config.yaml
n_head: 2
n_kv_head: 2
head_dim: 128
steps: 2691
Each number is 200 + 20 x the weight over its row's rms, rounded and kept within 0 to 999. Layers, rows and columns count from 0. The size before them is the row's rms in percent of the matrix's.

# up: layer 5 MLP up, 1024x256, rms 0.117, rows 821-826, columns 0-255
# down: layer 5 MLP down (transposed), 1024x256, rms 0.104, rows 821-826, columns 0-255
up821,099,199,159,198,226,184,189,195,204,195,196,192,210,226,184,200,201,170,250,226,217,214,203,206,180,197,247,213,218,200,172,189,222,202,200,195,164,188,169,174,224,228,220,230,180,213,230,213,180,171,221,210,179,227,196,190,200,215,184,179,201,176,205,200,197,205,196,192,197,198,214,199,221,208,222,223,216,204,215,195,200,216,238,210,204,211,148,213,197,221,234,205,177,197,222,172,199,211,182,191,182,209,172,215,160,225,251,206,226,234,210,198,243,214,190,204,195,218,172,209,211,226,202,157,183,192,180,223,206,191,217,188,201,188,217,185,229,169,193,193,175,197,187,190,200,215,186,198,197,187,178,151,234,188,198,210,195,224,189,169,200,174,167,183,167,180,237,183,201,196,204,219,223,227,218,204,212,224,195,248,228,196,199,213,217,248,195,210,179,221,171,218,226,212,195,220,211,177,191,178,202,213,221,220,218,222,163,176,181,185,185,200,206,216,209,211,191,186,173,209,224,205,225,201,204,194,200,168,199,175,236,192,211,186,195,188,208,187,174,147,189,232,200,208,179,211,181,202,208,242,217,247,205,199,179,187,208
down821,114,194,222,238,198,199,196,162,241,209,190,196,218,171,194,180,196,215,248,235,203,216,184,188,192,156,227,220,225,231,232,176,195,202,194,215,206,233,213,174,209,202,206,149,199,181,204,193,189,195,203,210,203,231,182,218,228,215,211,194,165,207,195,163,194,190,220,207,191,180,226,179,225,177,198,220,193,189,194,208,179,210,188,216,177,227,196,195,237,212,191,213,168,178,154,209,219,197,180,201,205,215,229,177,185,202,177,207,165,171,184,191,182,193,179,183,212,184,200,158,193,209,199,203,154,204,205,246,200,227,237,197,191,231,222,191,195,172,192,183,230,215,181,190,157,169,198,186,217,183,176,191,148,191,206,232,202,196,192,200,228,208,230,184,187,213,189,176,226,228,189,187,204,159,210,218,157,225,184,231,219,191,192,202,191,194,218,189,223,192,183,181,179,167,201,182,217,215,183,182,182,206,197,232,218,183,224,211,228,204,195,214,192,213,193,208,180,186,196,217,203,189,199,203,192,206,232,195,218,202,158,222,210,181,233,180,195,220,168,231,238,202,201,203,213,164,187,177,179,204,200,193,196,204,226,214,208
up822,109,183,194,203,193,216,175,199,183,196,204,178,218,220,186,168,216,223,229,198,192,214,226,226,250,224,208,202,194,209,199,200,192,172,211,161,183,196,194,199,169,198,223,206,164,216,192,184,175,205,220,185,186,194,192,220,179,176,202,157,207,194,219,186,195,198,216,201,203,211,156,215,180,200,205,148,207,199,213,199,199,173,202,186,210,196,189,207,183,165,209,230,176,229,179,170,206,247,182,202,191,197,192,195,192,191,214,194,208,173,230,183,219,195,233,193,219,217,181,192,245,209,167,220,218,179,179,218,198,178,182,174,187,204,217,202,216,229,189,190,183,164,172,184,202,213,223,203,242,172,183,198,202,178,230,195,191,213,192,225,184,168,194,207,200,218,233,214,193,192,221,198,223,203,223,206,239,236,213,175,230,193,189,204,155,183,202,160,189,215,224,201,203,191,192,242,172,216,219,179,197,164,189,174,216,197,222,195,204,186,173,212,208,238,176,210,193,193,228,211,219,246,224,173,201,212,164,222,204,209,177,181,202,230,237,211,232,226,194,199,196,201,176,165,210,211,207,152,225,156,206,199,221,198,211,200,194
down822,094,193,184,201,201,187,239,205,191,231,211,235,183,139,218,231,210,171,181,194,194,190,182,178,181,204,194,151,208,207,178,205,196,211,222,220,217,186,185,231,190,217,201,211,200,199,211,215,218,179,237,193,195,172,201,200,189,212,193,227,189,179,200,213,212,206,179,219,210,229,205,204,224,193,226,214,212,201,189,191,184,202,174,195,178,219,204,169,202,196,212,186,237,197,225,252,189,203,210,212,191,223,202,234,234,169,210,220,165,195,173,191,234,239,168,197,193,209,243,227,188,206,174,198,166,206,213,212,197,233,211,202,208,198,179,200,186,196,187,193,175,211,210,194,204,211,152,195,214,183,186,199,204,199,194,193,208,209,192,205,205,209,182,203,179,175,198,183,242,218,211,191,198,200,198,192,195,177,217,214,161,210,212,224,225,208,189,192,206,174,188,197,186,190,192,183,179,123,205,233,181,198,210,207,196,229,229,202,229,213,227,191,150,187,235,207,181,194,212,215,186,175,223,227,207,174,230,188,186,196,205,200,217,169,183,195,174,196,204,179,190,188,165,193,209,194,215,228,192,228,199,173,151,250,229,244,201
up823,100,184,222,204,188,195,229,183,215,204,219,212,212,181,254,232,214,148,178,220,211,198,221,228,220,177,151,217,200,216,194,240,220,210,200,196,181,205,180,185,223,178,230,191,201,197,184,185,191,197,185,226,191,213,191,209,214,186,202,181,231,179,210,195,166,237,219,218,170,234,202,215,211,179,192,173,192,176,178,190,192,180,209,228,212,227,213,178,192,215,168,161,214,199,200,184,196,227,198,204,177,191,187,204,219,227,156,188,216,197,224,197,179,210,183,192,155,204,207,154,205,226,174,186,210,208,181,186,185,202,213,216,226,211,211,217,233,213,231,182,171,203,189,201,160,214,205,170,146,197,222,203,209,189,233,226,195,222,177,184,196,236,207,231,227,189,165,241,183,213,194,207,197,227,165,223,177,212,182,176,188,224,192,194,228,196,227,190,183,207,172,210,207,195,197,216,243,174,238,173,206,197,219,206,213,211,216,205,204,195,194,220,170,192,173,216,189,183,201,197,231,208,186,205,200,199,184,203,167,192,229,211,204,210,191,174,213,205,180,226,212,192,218,215,191,193,228,190,202,194,170,195,184,179,216,218,158
down823,098,228,191,220,213,208,180,221,197,195,174,179,177,209,175,173,204,237,184,192,186,196,191,142,177,215,226,197,237,197,215,174,181,185,207,235,205,178,221,212,187,182,173,190,219,199,238,240,244,177,203,155,206,213,180,228,177,203,214,216,191,194,219,224,209,175,215,165,217,207,196,197,207,239,234,183,202,216,210,226,196,230,185,193,196,226,240,183,210,219,213,226,203,209,172,224,225,190,191,164,192,181,208,187,201,197,228,220,208,176,160,193,215,187,182,192,215,185,210,208,188,213,193,237,201,217,198,202,216,180,207,198,184,196,181,169,188,216,201,229,191,207,208,187,184,202,161,192,216,209,212,202,230,220,168,202,174,152,182,220,224,199,206,162,216,200,176,143,214,158,173,233,168,194,216,210,196,170,198,204,221,221,194,185,181,207,185,172,179,240,185,179,210,198,204,195,142,191,168,193,191,173,182,228,185,182,199,225,213,191,190,199,213,198,195,187,197,200,178,214,184,198,230,213,174,204,200,196,193,213,172,204,201,196,204,226,187,215,209,219,208,196,194,198,217,180,173,179,213,197,231,194,219,208,209,182,244
up824,096,197,165,173,225,154,201,210,186,197,212,207,235,223,192,191,169,196,212,215,201,157,186,188,194,214,176,207,206,236,211,184,210,179,169,203,186,228,204,173,241,200,192,208,216,200,172,201,187,222,190,229,214,149,197,216,224,212,199,188,200,173,187,200,219,208,198,185,236,185,225,191,231,209,227,200,189,221,181,187,188,222,195,205,189,209,212,202,203,223,217,144,189,209,235,231,162,200,189,190,188,233,203,189,211,172,173,204,194,192,203,238,216,217,185,195,175,180,204,192,193,207,196,177,221,187,191,188,201,222,211,209,201,189,190,218,183,160,212,174,208,159,190,212,199,217,242,231,225,188,214,206,242,188,211,196,172,187,176,204,201,214,224,185,183,228,190,242,171,189,242,187,189,215,192,216,207,196,195,206,227,187,200,182,196,199,213,188,215,223,183,223,203,216,185,218,232,194,231,168,209,229,210,196,219,214,201,201,241,228,213,197,169,199,207,198,179,226,199,204,235,228,172,193,187,161,208,231,216,187,203,232,208,224,206,222,187,186,202,221,210,162,198,234,163,197,201,161,184,209,173,183,209,144,200,217,192
down824,094,195,227,198,188,184,174,185,175,194,206,212,191,196,197,180,210,158,203,192,181,207,190,208,199,189,187,222,211,181,225,217,237,232,212,218,224,189,175,217,174,175,207,195,194,221,216,217,166,192,215,216,187,223,196,181,198,239,192,186,207,200,201,233,218,186,183,207,182,224,187,188,179,212,184,197,220,188,210,223,215,216,194,182,195,236,221,229,194,222,229,207,166,231,206,193,225,217,230,213,175,185,190,206,179,235,189,204,206,187,186,175,230,194,227,200,201,229,216,217,174,236,194,230,205,196,203,209,238,227,194,200,196,209,212,219,230,243,201,239,207,219,188,235,218,205,201,180,172,214,231,196,210,211,204,193,211,206,229,219,199,167,169,240,206,188,213,198,219,236,183,171,221,186,183,183,196,197,204,219,191,224,180,208,195,212,192,213,180,181,182,148,215,227,207,210,213,214,190,208,191,171,218,213,187,203,215,198,155,203,165,198,235,198,185,178,221,157,208,177,199,211,205,209,200,220,184,210,172,226,215,147,186,164,200,192,239,214,201,190,152,231,206,170,164,203,208,201,194,211,182,218,220,238,182,189,253
up825,105,174,198,182,190,204,208,200,163,205,210,181,189,168,187,183,200,206,186,196,182,214,176,185,180,236,213,163,223,212,200,174,196,190,197,185,183,188,190,197,179,182,196,165,232,180,205,199,193,224,176,202,225,189,203,231,180,162,148,189,211,210,244,207,177,199,224,179,194,190,233,211,207,233,204,162,218,240,179,152,164,214,189,185,216,219,220,186,189,140,200,163,206,196,203,194,185,204,201,187,190,220,179,205,185,195,206,211,194,163,199,189,226,206,201,193,211,213,217,214,154,232,174,228,214,207,229,216,219,179,201,166,213,161,168,203,217,184,177,207,197,226,212,227,201,168,165,210,216,226,172,187,215,204,200,198,220,208,180,175,181,183,180,197,195,206,233,178,193,216,209,174,202,180,214,195,194,199,201,181,204,172,170,240,182,210,209,206,192,249,234,176,233,215,185,202,206,189,161,185,207,184,237,193,188,196,194,187,206,215,202,224,173,197,194,201,186,216,183,154,190,206,216,177,187,213,223,191,198,237,215,198,199,193,230,182,188,192,194,246,180,212,170,175,177,205,198,184,230,217,178,189,207,217,199,199,205
down825,096,219,193,188,204,169,195,211,236,179,193,204,202,191,227,198,215,205,185,187,196,178,202,244,233,176,170,228,176,212,201,223,187,185,188,207,214,224,200,186,220,212,184,202,196,185,204,207,189,169,206,197,218,222,179,126,206,202,255,200,188,190,180,190,206,190,193,203,209,213,202,218,212,208,218,216,220,162,228,197,205,191,195,185,177,153,175,212,234,240,214,194,211,165,155,227,201,232,180,174,218,207,214,215,192,165,209,196,191,202,213,192,184,192,247,219,185,168,203,211,224,163,210,182,165,162,194,216,186,218,205,212,158,233,214,205,182,249,184,205,204,209,171,210,191,208,204,203,228,197,195,189,187,197,184,183,199,194,255,231,230,191,220,173,198,197,198,185,203,211,214,214,196,201,171,203,203,221,187,200,226,169,260,220,235,202,195,217,225,198,184,184,173,181,210,208,210,208,222,205,167,212,205,202,209,210,179,219,186,218,200,201,225,183,229,169,205,184,203,234,186,229,203,176,213,200,181,177,167,189,187,201,183,203,196,230,222,203,229,211,197,214,251,198,189,200,209,219,170,187,202,186,200,208,194,184,193
up826,099,211,200,204,167,176,151,226,211,196,187,157,199,200,207,212,217,224,208,181,199,189,184,185,215,256,220,179,212,213,178,168,169,202,218,201,226,175,204,175,188,190,189,209,213,200,173,181,160,196,195,192,171,207,206,224,188,169,205,190,183,210,204,218,194,153,217,196,204,201,222,204,174,193,209,198,187,219,203,198,187,168,212,224,194,186,224,229,223,198,213,204,220,180,191,159,187,190,174,184,208,242,169,173,170,193,173,197,164,210,224,225,195,192,193,233,176,198,171,222,210,187,213,159,205,209,175,208,223,205,227,214,236,201,220,201,201,228,198,213,220,205,191,220,194,211,202,233,216,178,172,189,197,194,246,191,227,210,213,183,194,202,193,219,198,212,205,207,175,206,256,226,186,205,206,203,222,206,221,227,250,197,206,230,195,199,223,194,209,195,232,192,202,154,208,185,199,245,204,150,183,189,203,206,205,176,179,219,207,206,168,207,179,239,193,170,188,187,226,212,196,201,200,212,212,247,210,206,233,178,168,170,216,186,200,197,221,207,263,196,203,198,178,192,205,220,188,196,210,209,193,209,200,183,193,192,196
down826,104,208,177,223,189,228,195,171,200,197,202,193,214,182,171,198,209,182,207,198,198,205,188,195,212,190,177,204,212,194,214,221,180,179,228,216,166,215,191,229,180,218,226,197,209,174,195,183,211,211,199,220,200,200,197,179,201,204,197,216,215,214,189,249,222,215,238,208,219,215,188,204,190,202,193,211,225,185,208,183,206,214,210,173,191,222,180,155,231,210,211,182,212,215,169,207,205,227,173,179,187,194,218,191,202,213,233,186,184,195,192,221,196,205,243,189,220,207,189,176,194,217,178,228,193,183,203,220,175,184,223,234,158,243,213,196,239,184,199,175,194,241,204,210,189,244,201,158,207,213,198,236,180,155,176,248,193,228,186,179,210,194,214,183,204,171,226,204,186,206,204,182,194,206,179,195,190,208,216,169,190,198,201,233,200,226,210,239,172,205,203,178,186,231,184,170,200,188,222,270,203,199,186,177,211,195,219,183,177,173,187,206,207,205,187,184,211,209,204,210,225,216,203,168,228,214,192,202,143,251,215,245,220,193,178,209,190,187,200,230,207,206,229,217,193,190,191,229,216,171,203,182,173,191,174,197,173